Each number is 200 + 20 x the weight over its row's rms, rounded and kept within 0 to 999. Layers, rows and columns count from 0. The size before them is the row's rms in percent of the matrix's.

# layer 5 MLP down, 512x2048, rms 0.0471, rows 0-108, columns 192-255
097,215,208,202,209,189,210,218,214,181,216,164,228,212,232,209,227,201,182,184,199,189,174,215,209,176,176,216,215,189,207,209,217,225,234,205,204,175,194,179,221,184,222,206,168,178,182,208,190,223,222,229,201,198,206,226,207,193,221,191,193,198,193,194,171
104,199,248,163,188,209,226,203,215,209,180,198,242,194,201,207,176,158,176,232,217,178,194,188,207,201,187,196,200,207,208,208,163,233,209,174,194,222,162,202,166,180,205,207,224,230,198,214,233,193,169,186,190,213,197,123,188,210,201,263,213,196,213,181,231
081,188,249,194,197,215,196,205,191,197,183,228,206,191,223,206,205,194,186,214,200,209,202,208,236,211,191,193,198,217,198,177,197,169,207,206,190,230,192,193,160,183,182,187,221,210,201,187,213,216,190,243,187,231,203,180,217,198,205,249,174,223,215,209,196
103,210,200,229,216,180,196,182,182,210,187,225,168,183,213,203,210,190,205,222,208,190,214,186,207,227,207,224,195,223,203,221,195,226,190,150,218,210,208,216,190,211,196,203,212,206,180,224,201,219,179,210,162,176,208,183,208,183,184,194,203,202,219,206,249
092,186,225,184,203,203,214,192,203,169,197,215,195,174,169,231,223,186,223,191,179,165,206,188,230,188,131,195,214,199,202,201,195,190,147,233,203,224,195,189,213,199,202,154,199,229,203,225,220,234,198,194,237,182,191,156,199,207,196,169,235,204,207,163,196
090,187,196,187,187,193,182,197,182,178,173,177,219,197,216,224,196,190,191,207,196,191,191,181,190,246,227,194,183,200,182,199,196,184,189,212,189,203,184,221,207,186,200,203,287,194,201,183,226,163,187,207,227,246,209,130,172,193,196,212,198,203,199,168,218
072,208,182,240,206,175,175,180,203,233,179,217,205,160,234,170,206,228,155,196,173,198,239,206,217,185,205,225,192,193,170,183,201,222,219,184,200,190,205,215,219,221,204,209,211,177,186,174,211,193,189,196,219,170,213,160,214,196,213,212,203,198,200,205,199
089,193,239,167,185,190,216,228,182,193,185,200,191,220,194,208,197,181,190,236,217,152,176,209,249,206,153,205,217,210,180,189,181,211,199,207,207,211,171,176,192,202,202,229,215,207,212,218,198,195,188,181,188,224,200,201,241,197,227,161,245,202,189,181,227
095,198,203,211,200,184,197,194,176,172,188,200,196,198,229,193,202,196,189,186,188,184,218,206,185,219,255,211,166,178,208,183,201,219,213,182,166,168,225,241,156,210,167,201,221,182,148,196,201,222,223,184,225,190,216,191,173,192,207,253,162,198,209,188,156
091,192,180,189,197,187,197,187,184,194,208,166,163,211,187,187,222,212,213,179,181,182,246,208,190,209,204,218,215,209,184,234,180,220,205,179,182,179,222,183,224,230,196,181,199,213,200,205,230,205,210,198,210,201,210,196,205,189,194,183,188,193,203,151,207
096,194,190,216,192,217,187,202,202,194,150,223,177,217,226,201,223,186,200,194,203,191,216,206,213,177,203,209,175,192,193,192,220,158,216,172,177,164,177,214,214,213,207,215,175,229,197,246,229,223,212,194,192,193,199,261,202,192,204,223,209,184,200,200,204
090,202,172,184,215,209,229,204,207,225,179,208,198,174,228,206,169,202,212,217,219,215,212,206,191,209,204,217,200,222,240,205,211,199,184,196,206,228,213,212,196,207,213,220,191,234,233,190,195,205,195,276,199,193,218,173,212,211,208,237,216,196,198,199,195
093,189,177,215,202,168,202,209,182,219,204,193,182,203,202,189,189,213,196,184,195,201,228,208,165,203,185,200,208,221,207,215,222,164,197,226,196,143,214,186,224,218,217,210,216,240,216,193,159,190,213,201,205,187,207,208,234,218,218,206,196,177,171,187,174
090,186,154,199,204,164,196,212,205,190,222,179,191,184,192,217,183,194,220,195,206,190,237,191,189,178,227,182,234,184,210,227,200,207,200,221,201,181,249,200,227,213,216,137,184,193,203,183,188,192,210,157,207,169,194,220,192,204,197,213,185,194,164,186,221
115,208,153,229,203,159,200,196,178,211,199,204,163,185,227,201,211,222,195,175,201,219,220,219,200,230,203,215,200,218,185,199,227,206,194,190,184,209,226,194,185,234,205,196,222,212,172,210,198,196,206,187,207,186,204,192,205,189,211,183,179,175,176,208,180
095,215,192,186,208,179,182,228,207,207,205,223,201,205,174,229,189,221,203,209,213,187,189,196,215,155,218,203,201,200,199,214,215,195,215,235,196,162,192,185,198,177,222,196,164,241,170,204,180,205,222,208,217,149,190,239,199,210,228,210,231,240,168,203,185
099,194,171,175,241,188,204,199,195,173,211,168,169,177,208,193,222,204,196,221,200,228,194,222,187,222,216,163,176,228,156,190,175,195,176,195,167,206,171,202,227,228,221,201,196,203,222,186,183,197,179,206,179,201,221,197,176,185,176,197,242,207,200,212,208
102,186,224,201,232,213,199,203,193,204,204,197,193,229,221,172,194,193,175,211,195,181,189,198,186,227,197,176,250,201,215,213,203,197,195,179,227,191,207,179,196,203,197,183,217,164,196,221,170,192,191,213,203,184,192,186,217,191,188,214,237,214,198,207,196
105,171,243,175,209,214,173,240,189,212,189,227,208,186,209,245,189,199,173,180,189,175,188,204,211,203,207,187,213,160,161,194,222,207,199,215,175,183,211,207,200,193,219,176,201,210,199,213,201,217,216,186,214,218,218,185,196,198,193,179,180,192,201,200,207
104,199,238,235,220,194,191,186,186,216,157,212,153,179,218,190,218,154,177,199,186,208,218,199,201,228,218,226,171,213,215,226,187,173,245,220,229,206,204,181,188,174,190,182,199,197,252,190,237,234,215,172,211,217,236,176,233,207,181,191,203,190,218,183,180
104,187,145,177,198,153,228,224,220,219,204,177,212,205,212,220,176,190,202,208,177,206,215,225,226,194,189,216,191,209,189,194,175,157,183,194,236,241,225,200,187,187,190,211,201,199,202,191,249,236,150,223,172,187,195,202,246,188,197,197,203,194,181,202,204
101,177,244,203,246,199,219,208,192,232,210,211,200,208,197,222,199,215,215,226,218,207,242,224,214,203,180,186,176,186,164,223,213,197,190,197,205,168,210,226,217,224,184,220,265,216,201,172,205,234,175,206,190,210,229,201,187,184,188,204,203,231,202,184,188
102,235,217,158,187,240,162,206,188,208,225,195,230,233,210,174,217,225,218,212,162,166,177,203,177,200,219,173,179,210,200,175,210,206,195,189,225,152,204,124,181,193,200,223,197,207,212,209,180,192,205,238,171,193,179,212,203,212,186,189,178,189,218,228,186
099,192,212,203,206,211,192,247,205,204,191,171,177,211,203,187,237,214,207,202,193,196,212,218,212,209,166,165,184,196,177,195,207,226,194,178,175,207,211,216,217,221,154,179,166,225,226,188,182,206,202,218,214,166,221,214,206,202,222,199,207,182,222,231,193
104,186,205,195,203,178,222,184,203,174,217,189,184,232,217,227,203,219,173,186,193,177,196,204,196,176,185,190,208,194,187,209,217,208,206,177,220,150,199,215,190,161,208,190,202,174,207,197,183,176,227,220,207,212,172,188,205,196,213,165,242,216,208,175,172
095,172,150,208,223,147,215,195,221,227,196,202,227,240,180,223,179,171,171,217,198,198,210,206,192,192,201,226,233,206,209,197,221,200,189,223,188,204,189,219,184,171,215,202,184,206,231,218,213,176,197,208,189,231,176,202,185,244,210,222,223,182,186,228,223
105,217,192,215,181,192,203,196,197,212,233,167,202,175,199,247,180,160,220,211,229,177,178,203,185,206,224,223,156,188,214,189,180,160,186,193,158,219,186,238,196,223,240,217,194,209,185,165,218,188,209,209,182,164,195,168,170,212,208,177,206,176,253,215,183
096,224,205,231,187,205,186,179,182,197,169,185,195,194,206,175,186,219,195,210,198,199,190,213,216,201,198,205,208,194,210,225,161,243,189,206,169,174,200,215,187,211,193,177,201,186,181,159,198,152,211,189,195,203,230,194,220,187,185,197,166,163,209,167,219
091,192,164,197,168,221,219,196,231,152,194,216,204,197,190,217,160,180,175,209,206,215,201,151,219,197,189,203,200,208,210,229,164,198,198,212,237,211,194,206,218,200,210,178,203,228,205,209,213,224,202,214,188,178,215,202,211,231,179,213,213,206,208,224,221
096,220,160,199,222,205,230,206,223,207,196,169,186,185,198,212,186,191,162,207,202,187,191,219,184,229,212,204,198,213,223,214,219,192,219,237,200,211,225,204,177,217,199,184,221,192,213,251,207,216,197,198,212,205,222,223,178,225,193,184,188,212,202,211,208
093,197,223,216,222,191,206,182,195,185,207,183,172,186,204,197,193,186,227,186,214,171,209,178,193,136,189,173,221,217,220,183,195,169,186,191,230,209,174,176,200,194,223,196,173,188,208,217,208,151,199,219,201,225,198,209,234,154,212,218,207,191,200,186,233
099,208,178,232,179,213,191,200,225,201,201,200,205,192,227,189,166,186,231,186,203,215,218,216,183,179,205,257,223,201,210,210,253,238,176,210,204,182,199,224,190,195,210,215,206,209,187,207,169,175,198,206,199,175,202,229,205,201,212,172,210,203,172,193,203
098,196,176,184,203,188,200,182,201,197,189,220,198,206,248,201,174,138,222,207,206,219,197,208,233,201,228,238,228,194,219,243,182,187,215,208,168,182,193,188,211,183,195,215,192,237,204,167,222,207,205,205,188,215,160,217,179,219,182,221,188,184,190,200,240
095,177,199,213,198,216,199,207,195,219,185,201,181,210,231,212,166,234,234,189,204,194,176,215,177,174,174,168,208,226,208,190,193,203,192,190,229,195,191,214,216,222,206,200,191,176,213,188,179,194,187,223,255,194,214,198,175,165,163,219,206,171,208,156,224
099,209,161,203,195,213,177,212,177,206,224,183,243,201,191,204,190,212,235,189,219,180,202,180,178,239,202,276,223,166,208,207,190,184,225,195,213,197,199,233,184,199,194,212,204,189,195,203,218,193,192,181,239,220,204,211,181,191,208,238,190,209,236,212,172
102,191,194,205,208,222,193,193,155,197,190,207,225,185,215,183,244,237,224,211,207,216,216,193,187,188,186,249,202,206,222,192,183,213,236,196,247,224,185,225,206,212,215,172,200,199,239,164,202,227,203,214,196,224,213,204,190,158,199,179,225,208,170,200,203
100,202,228,177,201,212,219,198,184,225,162,190,238,200,182,177,210,180,189,236,182,210,199,187,195,184,214,224,218,219,217,191,189,197,217,222,235,188,156,229,176,183,200,221,185,174,194,182,158,264,176,209,174,184,244,178,221,212,188,211,205,170,180,145,161
100,186,199,201,188,201,193,226,247,191,180,209,207,201,178,201,203,153,230,192,177,187,227,206,184,165,199,175,207,180,190,237,240,178,200,187,193,219,189,217,218,210,241,183,185,189,209,202,170,223,195,221,205,225,142,199,193,215,208,200,222,214,215,212,202
101,200,192,183,243,207,237,210,193,167,223,190,215,186,213,217,207,216,238,202,186,210,218,196,183,200,179,198,218,228,211,207,157,201,202,229,177,186,190,233,189,193,216,201,189,189,211,168,188,234,196,210,217,179,201,192,196,219,215,203,179,204,192,175,203
098,220,181,221,210,192,192,235,203,254,193,218,229,212,161,187,193,220,214,206,217,172,194,191,187,175,189,200,165,207,225,208,182,197,189,128,198,185,205,206,214,171,188,199,170,201,231,179,180,192,189,191,242,196,235,212,180,210,230,203,184,204,244,211,188
101,202,177,224,198,184,215,174,188,205,192,196,194,216,206,164,221,172,193,202,192,189,228,207,208,213,211,179,199,198,197,195,181,182,198,197,214,197,201,130,199,188,228,208,193,203,181,222,225,212,206,191,208,174,226,231,203,204,211,195,181,200,177,178,229
100,190,194,185,214,190,228,236,175,176,220,206,183,169,218,188,187,168,191,193,219,187,196,206,203,230,231,201,200,201,221,196,221,193,211,197,208,179,202,197,188,186,203,204,193,201,213,179,200,234,228,211,172,200,199,196,204,220,209,231,203,230,188,192,224
101,229,159,193,204,216,210,169,192,221,198,156,216,220,219,195,179,206,181,213,185,200,200,198,211,201,219,192,183,169,194,203,241,227,174,196,221,221,171,206,230,200,182,182,202,228,186,185,200,179,220,214,233,186,212,163,202,202,231,193,235,172,218,202,193
104,184,196,179,205,191,186,210,207,195,176,196,175,227,201,202,176,188,181,210,184,223,211,196,217,227,190,198,192,207,182,192,158,184,185,204,184,247,190,225,177,212,208,198,204,195,191,158,223,244,160,208,241,206,204,221,168,167,200,193,226,199,177,202,201
101,184,199,174,192,213,201,198,213,233,164,188,182,169,220,170,193,196,219,222,189,198,209,193,215,199,220,184,211,189,208,184,195,185,150,176,206,192,233,239,215,207,214,199,210,202,191,210,205,191,178,210,221,234,181,196,176,179,243,223,169,197,190,200,193
099,221,190,182,191,211,193,164,197,219,199,212,195,234,206,176,200,229,201,216,186,235,212,218,219,198,183,194,189,218,201,185,197,179,198,187,186,217,189,184,234,237,189,207,215,183,190,201,192,194,168,225,197,158,197,229,192,188,215,220,202,169,207,188,190
103,192,184,196,222,190,212,182,171,179,162,218,203,225,211,199,171,217,192,187,217,205,222,195,192,216,192,207,206,198,223,202,207,188,207,216,190,198,201,208,241,219,185,227,197,185,205,184,216,215,177,177,184,211,184,210,232,188,190,200,191,183,182,164,211
100,243,196,190,218,210,194,196,196,202,175,193,195,191,219,167,206,178,187,186,169,192,191,217,231,208,220,226,189,190,183,183,224,205,173,209,162,204,171,227,205,194,187,207,213,210,197,223,212,186,203,219,164,179,195,204,224,191,162,209,199,262,201,227,229
107,218,203,211,206,187,204,226,207,202,200,203,203,187,167,198,159,186,221,240,214,193,171,185,201,231,175,216,208,230,177,237,133,198,153,194,197,254,187,167,189,211,191,209,200,216,157,210,178,198,204,190,197,223,193,210,235,194,205,207,223,191,185,171,169
098,172,173,207,218,194,199,181,233,190,152,210,203,231,215,204,163,222,202,224,207,193,200,179,180,188,191,202,226,176,198,168,227,166,198,200,227,207,201,189,192,173,217,207,204,187,192,224,196,195,214,206,206,188,228,196,189,195,210,208,167,194,179,194,185
100,191,202,212,199,218,186,189,170,198,191,195,197,169,238,196,205,201,212,180,207,153,188,170,204,224,181,196,225,209,209,184,262,206,178,216,219,211,184,189,169,184,180,182,203,192,194,194,197,191,225,221,196,223,206,190,208,167,228,208,222,257,200,195,201
095,204,178,158,224,185,185,173,205,234,222,241,179,215,205,194,156,181,234,234,219,228,204,196,194,178,225,210,241,182,219,173,193,200,218,202,173,201,161,203,165,196,205,193,196,206,228,195,184,186,223,213,177,217,184,199,190,212,211,219,167,166,220,219,196
094,193,189,221,167,233,198,201,209,234,171,231,189,234,197,190,215,206,230,148,216,208,217,197,207,228,220,163,226,168,218,214,212,188,205,209,215,218,185,241,228,215,176,218,197,233,208,191,192,224,208,231,211,209,212,185,221,207,184,218,202,232,170,225,216
101,197,205,198,201,196,194,215,219,202,202,167,229,226,166,213,224,218,201,200,215,169,169,199,186,184,211,192,193,219,233,210,218,170,219,183,190,215,193,177,214,193,200,213,196,184,214,179,220,188,200,223,179,198,198,224,211,191,168,194,205,206,216,205,225
096,180,198,224,223,208,171,223,184,211,199,216,232,242,192,190,218,189,230,207,247,195,187,213,169,184,201,239,179,198,212,207,264,223,188,184,204,201,227,210,194,206,176,194,211,161,198,186,191,161,191,256,185,189,211,199,177,188,194,216,197,188,210,208,210
102,230,213,233,205,201,182,231,188,207,199,186,188,192,184,177,228,201,198,198,218,175,217,170,192,219,189,185,228,217,209,198,189,202,208,208,177,216,200,207,205,197,186,204,208,226,181,192,183,208,200,162,173,186,191,214,186,196,202,194,201,209,202,183,199
098,194,170,199,196,159,175,172,199,170,208,161,219,198,184,239,171,224,227,195,197,208,193,202,191,200,185,198,243,215,174,161,270,182,188,187,206,207,188,177,183,183,196,195,199,209,186,200,196,189,149,199,205,244,179,206,239,190,215,174,148,208,184,211,217
104,217,178,204,184,222,207,181,218,222,225,195,207,186,196,168,217,200,188,207,214,188,201,171,202,220,218,204,206,156,217,204,208,221,207,217,198,198,191,201,202,186,235,182,208,188,182,171,201,223,236,207,174,173,166,166,214,182,184,201,172,201,225,197,188
099,195,212,159,188,195,192,186,199,211,224,171,222,193,201,213,223,215,190,202,185,194,199,216,188,194,230,176,214,205,174,212,228,173,191,212,194,196,186,198,183,203,199,178,235,187,214,192,220,180,177,191,185,172,216,209,223,160,230,204,167,238,172,226,170
100,192,195,215,191,225,221,160,180,184,166,211,186,175,210,189,200,193,193,208,217,189,225,203,163,177,200,250,166,209,233,203,258,229,181,181,197,193,221,183,170,206,187,168,193,209,210,181,195,178,192,202,200,215,191,202,179,203,153,139,175,216,188,195,194
102,207,218,196,224,218,179,199,188,182,204,182,196,212,210,207,181,228,188,181,187,216,198,202,200,195,206,197,191,246,229,176,189,209,208,218,226,181,210,240,219,172,187,204,178,169,172,203,227,170,189,206,198,224,190,175,193,199,189,216,192,197,194,223,207
100,157,203,188,222,187,200,213,228,233,205,213,198,175,187,194,228,197,208,191,180,202,233,196,206,213,230,201,222,174,176,181,197,191,209,187,215,175,202,206,199,207,195,197,215,216,210,184,223,222,208,225,201,209,174,186,156,204,165,217,237,208,184,215,231
102,206,162,200,214,186,196,199,195,203,211,197,219,188,213,221,197,233,197,193,189,176,211,207,213,240,224,223,223,240,210,166,191,188,209,234,172,216,167,235,207,196,188,174,191,222,219,211,195,184,208,217,224,177,184,215,240,222,216,213,190,192,189,178,199
104,205,193,182,188,194,200,182,205,235,194,187,243,154,189,206,179,219,194,216,184,225,202,175,176,170,188,227,203,247,204,177,209,214,202,200,194,216,205,175,224,175,206,205,185,219,209,178,202,190,202,207,183,176,187,201,196,198,192,190,216,207,201,199,228
095,187,233,174,189,192,185,193,185,231,212,217,205,237,180,181,147,232,163,226,188,219,206,208,211,202,204,203,206,214,208,207,220,174,207,209,208,178,215,189,172,192,196,233,208,218,226,213,161,198,195,199,199,197,192,205,215,196,195,196,224,241,200,194,190
099,202,194,183,210,175,232,173,213,199,220,214,190,209,217,211,174,211,208,237,200,218,195,209,230,191,200,203,226,198,155,215,169,154,178,181,236,216,229,182,186,212,180,245,219,190,220,210,223,206,216,206,152,185,187,190,222,187,171,200,201,251,201,190,211
098,202,200,185,203,178,166,199,214,159,208,187,203,193,190,196,211,195,185,218,199,158,213,184,166,189,194,161,180,146,194,231,210,142,184,229,196,222,205,211,200,196,215,164,204,212,196,226,205,192,211,188,228,245,197,191,194,199,203,191,226,205,209,159,219
097,194,213,218,198,194,190,196,186,215,186,237,211,174,189,184,224,178,179,210,175,193,226,230,226,207,210,190,219,236,208,211,217,206,179,197,215,212,167,175,162,234,228,161,192,195,219,163,207,221,208,183,153,180,201,197,224,200,197,192,205,224,194,152,181
098,200,180,226,203,212,188,184,194,204,185,166,176,175,221,210,215,226,203,191,205,188,224,237,236,231,197,173,186,217,217,191,184,207,182,186,189,175,200,223,241,231,167,146,233,228,193,202,220,194,179,214,183,210,170,218,208,211,194,222,213,196,207,169,189
105,196,235,191,205,189,194,172,215,205,194,204,196,235,165,198,233,190,231,209,193,209,202,201,196,209,192,187,206,200,208,192,171,225,179,222,212,187,173,200,204,199,207,203,198,244,211,184,215,200,214,193,200,207,184,171,192,194,216,252,173,186,202,191,192
108,193,158,201,231,214,202,157,201,204,183,188,180,214,193,191,207,179,216,197,197,203,216,189,213,191,179,200,207,239,197,199,169,134,207,210,172,201,164,212,188,205,165,195,191,221,214,222,222,198,142,166,191,191,185,220,207,186,189,193,219,172,179,211,211
101,184,221,242,186,183,153,212,197,207,173,211,211,182,202,212,216,160,190,199,193,190,221,209,216,170,166,189,206,224,193,201,175,167,206,233,205,177,201,222,197,250,216,204,205,219,213,219,223,176,164,211,182,166,206,200,206,179,200,198,220,147,182,156,178
099,188,225,207,208,162,212,198,220,178,170,190,193,185,207,211,201,163,182,207,186,190,177,214,175,191,206,229,167,203,207,172,242,215,206,219,190,192,213,224,218,196,208,210,190,155,210,192,234,214,188,224,199,191,188,225,221,207,200,200,214,219,196,195,205
097,192,176,191,200,159,211,255,208,216,219,196,234,223,200,207,160,181,204,218,209,162,152,212,210,226,207,217,191,208,195,218,204,156,199,181,190,201,200,225,213,184,211,159,205,208,206,186,227,224,150,209,228,180,185,226,191,212,166,170,181,154,217,176,214
100,180,221,201,180,179,168,177,215,165,200,201,218,178,171,249,205,247,210,212,187,206,233,202,169,153,195,181,212,176,219,213,220,193,213,192,227,202,199,188,208,194,244,191,212,215,183,220,193,175,206,186,222,213,228,192,199,209,224,201,221,161,227,214,202
100,186,211,192,217,189,176,161,235,220,231,188,185,223,209,205,201,179,199,192,169,218,178,179,178,194,205,245,188,217,191,223,224,190,183,198,226,202,184,167,207,194,211,187,181,229,179,202,199,157,191,238,188,229,179,195,189,221,217,189,210,168,179,221,201
095,198,188,187,175,212,215,230,176,189,190,234,196,200,224,199,247,237,178,197,207,195,208,197,192,229,191,166,212,191,175,245,197,190,225,204,194,203,209,222,198,215,191,211,226,232,203,210,176,234,188,179,204,214,166,177,194,215,230,189,207,194,150,147,228
104,233,199,197,186,191,200,194,213,217,225,179,205,219,219,208,163,188,191,216,180,180,185,179,165,197,188,186,215,218,204,213,190,207,166,165,194,192,179,193,210,206,188,208,211,165,201,222,190,190,201,222,187,205,208,212,226,187,201,214,209,170,176,195,154
103,172,202,192,226,225,206,180,186,147,190,190,204,205,236,205,183,228,150,209,233,185,168,200,193,197,199,184,246,221,214,200,215,230,151,190,210,212,165,189,214,184,191,145,218,223,203,193,157,190,217,205,199,197,180,185,213,201,169,220,208,215,190,196,216
106,160,220,172,177,183,208,211,213,210,239,147,204,223,209,223,238,225,226,176,225,186,222,201,215,217,146,145,204,196,213,217,265,195,223,192,205,181,221,232,195,213,200,166,198,209,214,233,201,212,214,203,222,192,169,211,177,200,195,194,200,193,210,243,201
107,216,219,224,226,223,203,209,180,208,201,201,221,183,171,193,202,214,183,210,250,207,177,203,212,196,193,189,197,210,186,215,221,199,250,146,239,199,219,199,252,238,202,228,198,191,214,171,212,206,182,176,214,188,220,194,203,183,193,200,201,206,201,168,200
101,164,193,196,171,189,224,197,195,213,197,176,216,221,185,175,225,205,215,215,175,203,186,188,215,227,196,189,192,226,231,196,204,219,211,176,122,226,199,213,182,174,195,189,201,201,196,220,193,159,216,203,149,190,217,225,219,170,193,206,177,170,197,199,172
096,237,140,205,224,209,212,192,211,177,182,218,168,182,197,178,155,179,164,173,185,180,162,199,207,191,209,181,201,231,211,203,221,242,212,192,196,218,203,185,190,189,188,179,207,154,206,191,213,186,217,179,197,166,243,181,205,202,188,203,184,283,192,210,224
102,207,227,169,188,217,170,235,192,225,222,200,229,247,180,229,200,162,189,217,216,162,190,214,215,178,187,187,212,201,216,216,176,187,215,183,178,202,189,229,172,179,211,188,184,204,211,217,189,203,202,205,199,182,168,191,180,223,220,200,169,207,262,196,197
097,210,224,238,213,194,200,173,186,185,193,170,178,189,219,245,202,213,214,216,200,199,187,200,216,203,232,220,188,192,203,178,208,265,167,174,184,216,205,236,211,193,165,203,192,205,168,204,156,179,234,206,157,195,195,224,165,152,168,187,196,208,224,192,203
102,197,172,205,218,227,201,197,203,184,185,218,206,191,183,188,191,218,201,197,232,207,196,191,215,191,199,162,220,206,213,194,205,202,199,241,198,236,203,160,199,223,183,217,210,185,209,186,213,150,211,190,189,182,195,196,214,164,187,203,181,211,138,208,213
100,175,206,199,194,201,195,207,209,202,209,189,217,234,177,207,186,264,234,189,219,176,205,160,191,196,208,170,201,173,157,189,174,192,189,201,203,199,183,220,198,162,231,212,171,217,198,170,186,211,212,202,203,229,218,210,207,204,197,197,204,226,184,174,201
103,221,230,217,174,202,198,210,214,227,206,184,213,202,222,206,235,208,217,213,198,184,185,189,210,221,181,186,197,196,175,208,209,184,169,239,211,184,200,213,201,167,209,208,209,218,196,178,181,194,218,181,185,178,218,204,216,180,192,208,167,222,221,215,171
103,152,196,178,206,187,224,193,200,196,197,204,194,182,172,208,224,162,225,176,165,223,196,192,191,212,187,179,187,202,145,201,195,168,197,212,169,193,219,211,198,213,232,159,192,208,193,236,201,194,199,194,218,231,191,200,189,195,187,180,205,179,221,204,213
105,217,197,216,177,210,198,180,190,198,184,221,180,181,200,189,178,235,178,211,213,213,197,210,181,206,152,209,172,237,181,198,213,209,186,210,184,201,163,181,211,226,207,189,192,191,162,193,188,207,205,194,210,178,189,226,228,193,191,187,223,180,216,214,202
097,208,179,212,193,205,210,213,200,180,194,195,233,184,192,224,194,222,199,158,168,214,226,206,188,207,172,197,192,224,190,196,167,193,219,187,194,209,210,209,231,239,218,206,212,219,194,199,199,196,235,186,232,157,211,194,222,206,191,176,207,192,235,181,213
102,172,207,188,206,188,196,183,234,203,203,198,221,210,193,226,233,174,177,171,221,202,188,201,236,186,194,174,182,165,212,233,200,191,177,190,207,242,168,211,212,191,167,188,199,225,220,213,174,204,179,207,212,212,172,189,221,218,168,189,196,205,168,204,200
099,190,232,190,237,204,202,225,195,161,191,204,194,187,158,198,244,161,149,198,200,202,215,177,219,187,181,198,199,234,198,183,189,212,194,201,218,224,195,191,201,179,239,193,209,178,225,254,167,219,167,180,197,199,228,196,225,220,178,217,248,199,194,194,172
105,199,180,199,184,171,202,185,173,195,188,216,205,170,219,197,213,200,190,196,192,189,223,169,235,195,184,214,233,216,177,173,230,169,175,189,191,201,200,223,187,187,201,189,222,177,222,183,214,202,193,186,195,183,257,186,213,228,226,239,194,217,208,170,213
099,177,217,199,230,178,198,222,259,264,205,176,196,222,230,166,187,197,195,189,219,188,255,204,173,171,200,157,204,155,203,240,174,187,211,187,151,214,202,193,219,203,188,200,202,243,219,201,195,208,199,196,199,197,205,204,213,177,226,227,228,225,172,170,223
095,188,233,181,205,221,181,212,230,252,157,181,200,186,223,200,225,198,187,201,222,238,180,182,189,210,237,207,194,225,186,231,226,218,229,177,197,180,219,217,188,265,205,200,201,186,194,215,205,201,171,176,204,208,198,228,191,201,191,234,235,195,204,207,231
099,225,208,194,198,199,216,229,204,232,229,203,209,213,178,210,181,208,156,214,243,176,200,146,223,213,177,209,182,212,193,212,208,214,166,211,178,204,191,221,188,193,225,204,192,242,200,248,250,197,167,196,184,205,184,199,238,207,207,209,215,243,175,185,156
097,194,214,213,219,188,232,187,230,199,200,182,204,165,231,181,188,177,202,212,225,245,216,206,220,255,198,244,233,202,222,229,204,226,230,185,258,190,210,205,203,195,219,178,226,221,224,174,184,228,185,169,256,186,246,193,212,182,211,179,194,184,202,174,153
101,223,206,211,177,211,160,184,189,184,204,166,195,199,192,227,202,196,165,178,196,178,197,185,227,247,168,171,195,162,228,186,215,196,203,213,211,205,197,194,239,190,220,205,234,197,201,194,191,176,252,191,181,171,173,197,199,193,191,219,169,230,167,179,189
100,195,210,211,216,178,228,182,189,182,177,206,200,211,200,218,210,173,219,227,185,207,209,166,186,201,195,185,195,197,200,207,219,181,198,231,194,178,165,204,195,159,203,218,206,205,184,170,178,217,241,223,223,208,203,162,228,206,197,202,197,228,224,214,193
096,193,219,189,212,200,230,200,197,187,210,188,190,185,222,218,194,174,198,175,204,222,209,217,213,193,175,174,184,201,181,205,221,197,198,206,199,189,220,210,239,204,194,192,214,216,185,204,210,153,199,180,208,212,188,176,208,219,182,208,206,187,229,175,182
097,193,184,187,197,202,186,157,231,175,205,186,204,182,211,201,199,207,232,174,165,234,212,196,172,178,225,215,216,169,183,213,245,175,194,190,168,199,201,202,216,193,196,178,201,203,197,189,180,165,217,183,143,200,207,200,166,199,197,212,183,202,213,204,258
100,162,169,195,212,210,197,241,202,225,210,217,180,213,209,197,203,196,198,195,196,217,155,192,188,208,213,172,184,191,196,200,199,183,219,206,199,184,198,190,219,185,194,196,220,193,219,167,224,228,168,199,214,201,231,202,188,192,189,199,199,189,199,193,203
101,198,220,192,163,210,223,186,180,226,141,213,208,189,216,202,186,197,202,227,201,205,187,188,187,207,199,214,201,232,218,173,185,182,218,217,214,234,201,237,199,194,231,202,244,181,172,214,234,173,175,214,154,175,203,198,205,235,189,222,206,225,172,202,197
093,229,208,200,207,229,178,183,209,219,196,210,196,207,196,196,190,182,196,209,230,182,216,174,226,207,176,153,202,195,218,220,198,202,227,188,184,216,220,229,200,194,153,183,204,224,218,173,195,199,200,206,205,199,194,217,205,175,226,213,183,192,188,194,178
097,222,209,222,206,204,214,205,243,194,198,217,146,174,198,155,198,190,187,207,195,210,207,188,188,197,206,206,164,199,216,195,193,207,201,190,220,197,200,213,186,185,238,205,202,192,205,183,203,178,192,218,240,222,206,231,224,185,205,208,227,200,205,199,210
098,176,183,222,178,231,226,170,213,190,196,209,225,207,200,187,174,174,185,221,185,218,196,202,212,182,235,211,181,201,170,240,192,217,192,211,214,209,234,210,203,232,177,185,191,204,193,181,208,186,193,178,189,205,200,189,208,192,159,219,205,190,210,180,187
100,187,208,178,210,203,213,163,199,172,198,235,197,156,200,188,212,203,168,161,205,217,220,210,216,214,211,221,184,209,174,204,259,205,206,198,219,194,231,215,183,207,190,215,197,189,198,230,221,202,223,194,185,194,195,171,178,212,203,225,179,187,200,159,190
096,209,217,200,191,208,177,202,170,194,222,179,215,169,214,194,222,237,175,184,210,206,166,222,209,216,224,218,189,227,211,223,218,202,257,191,171,200,205,208,190,231,184,207,164,215,229,211,187,239,194,204,194,207,210,182,209,226,200,223,204,195,152,192,243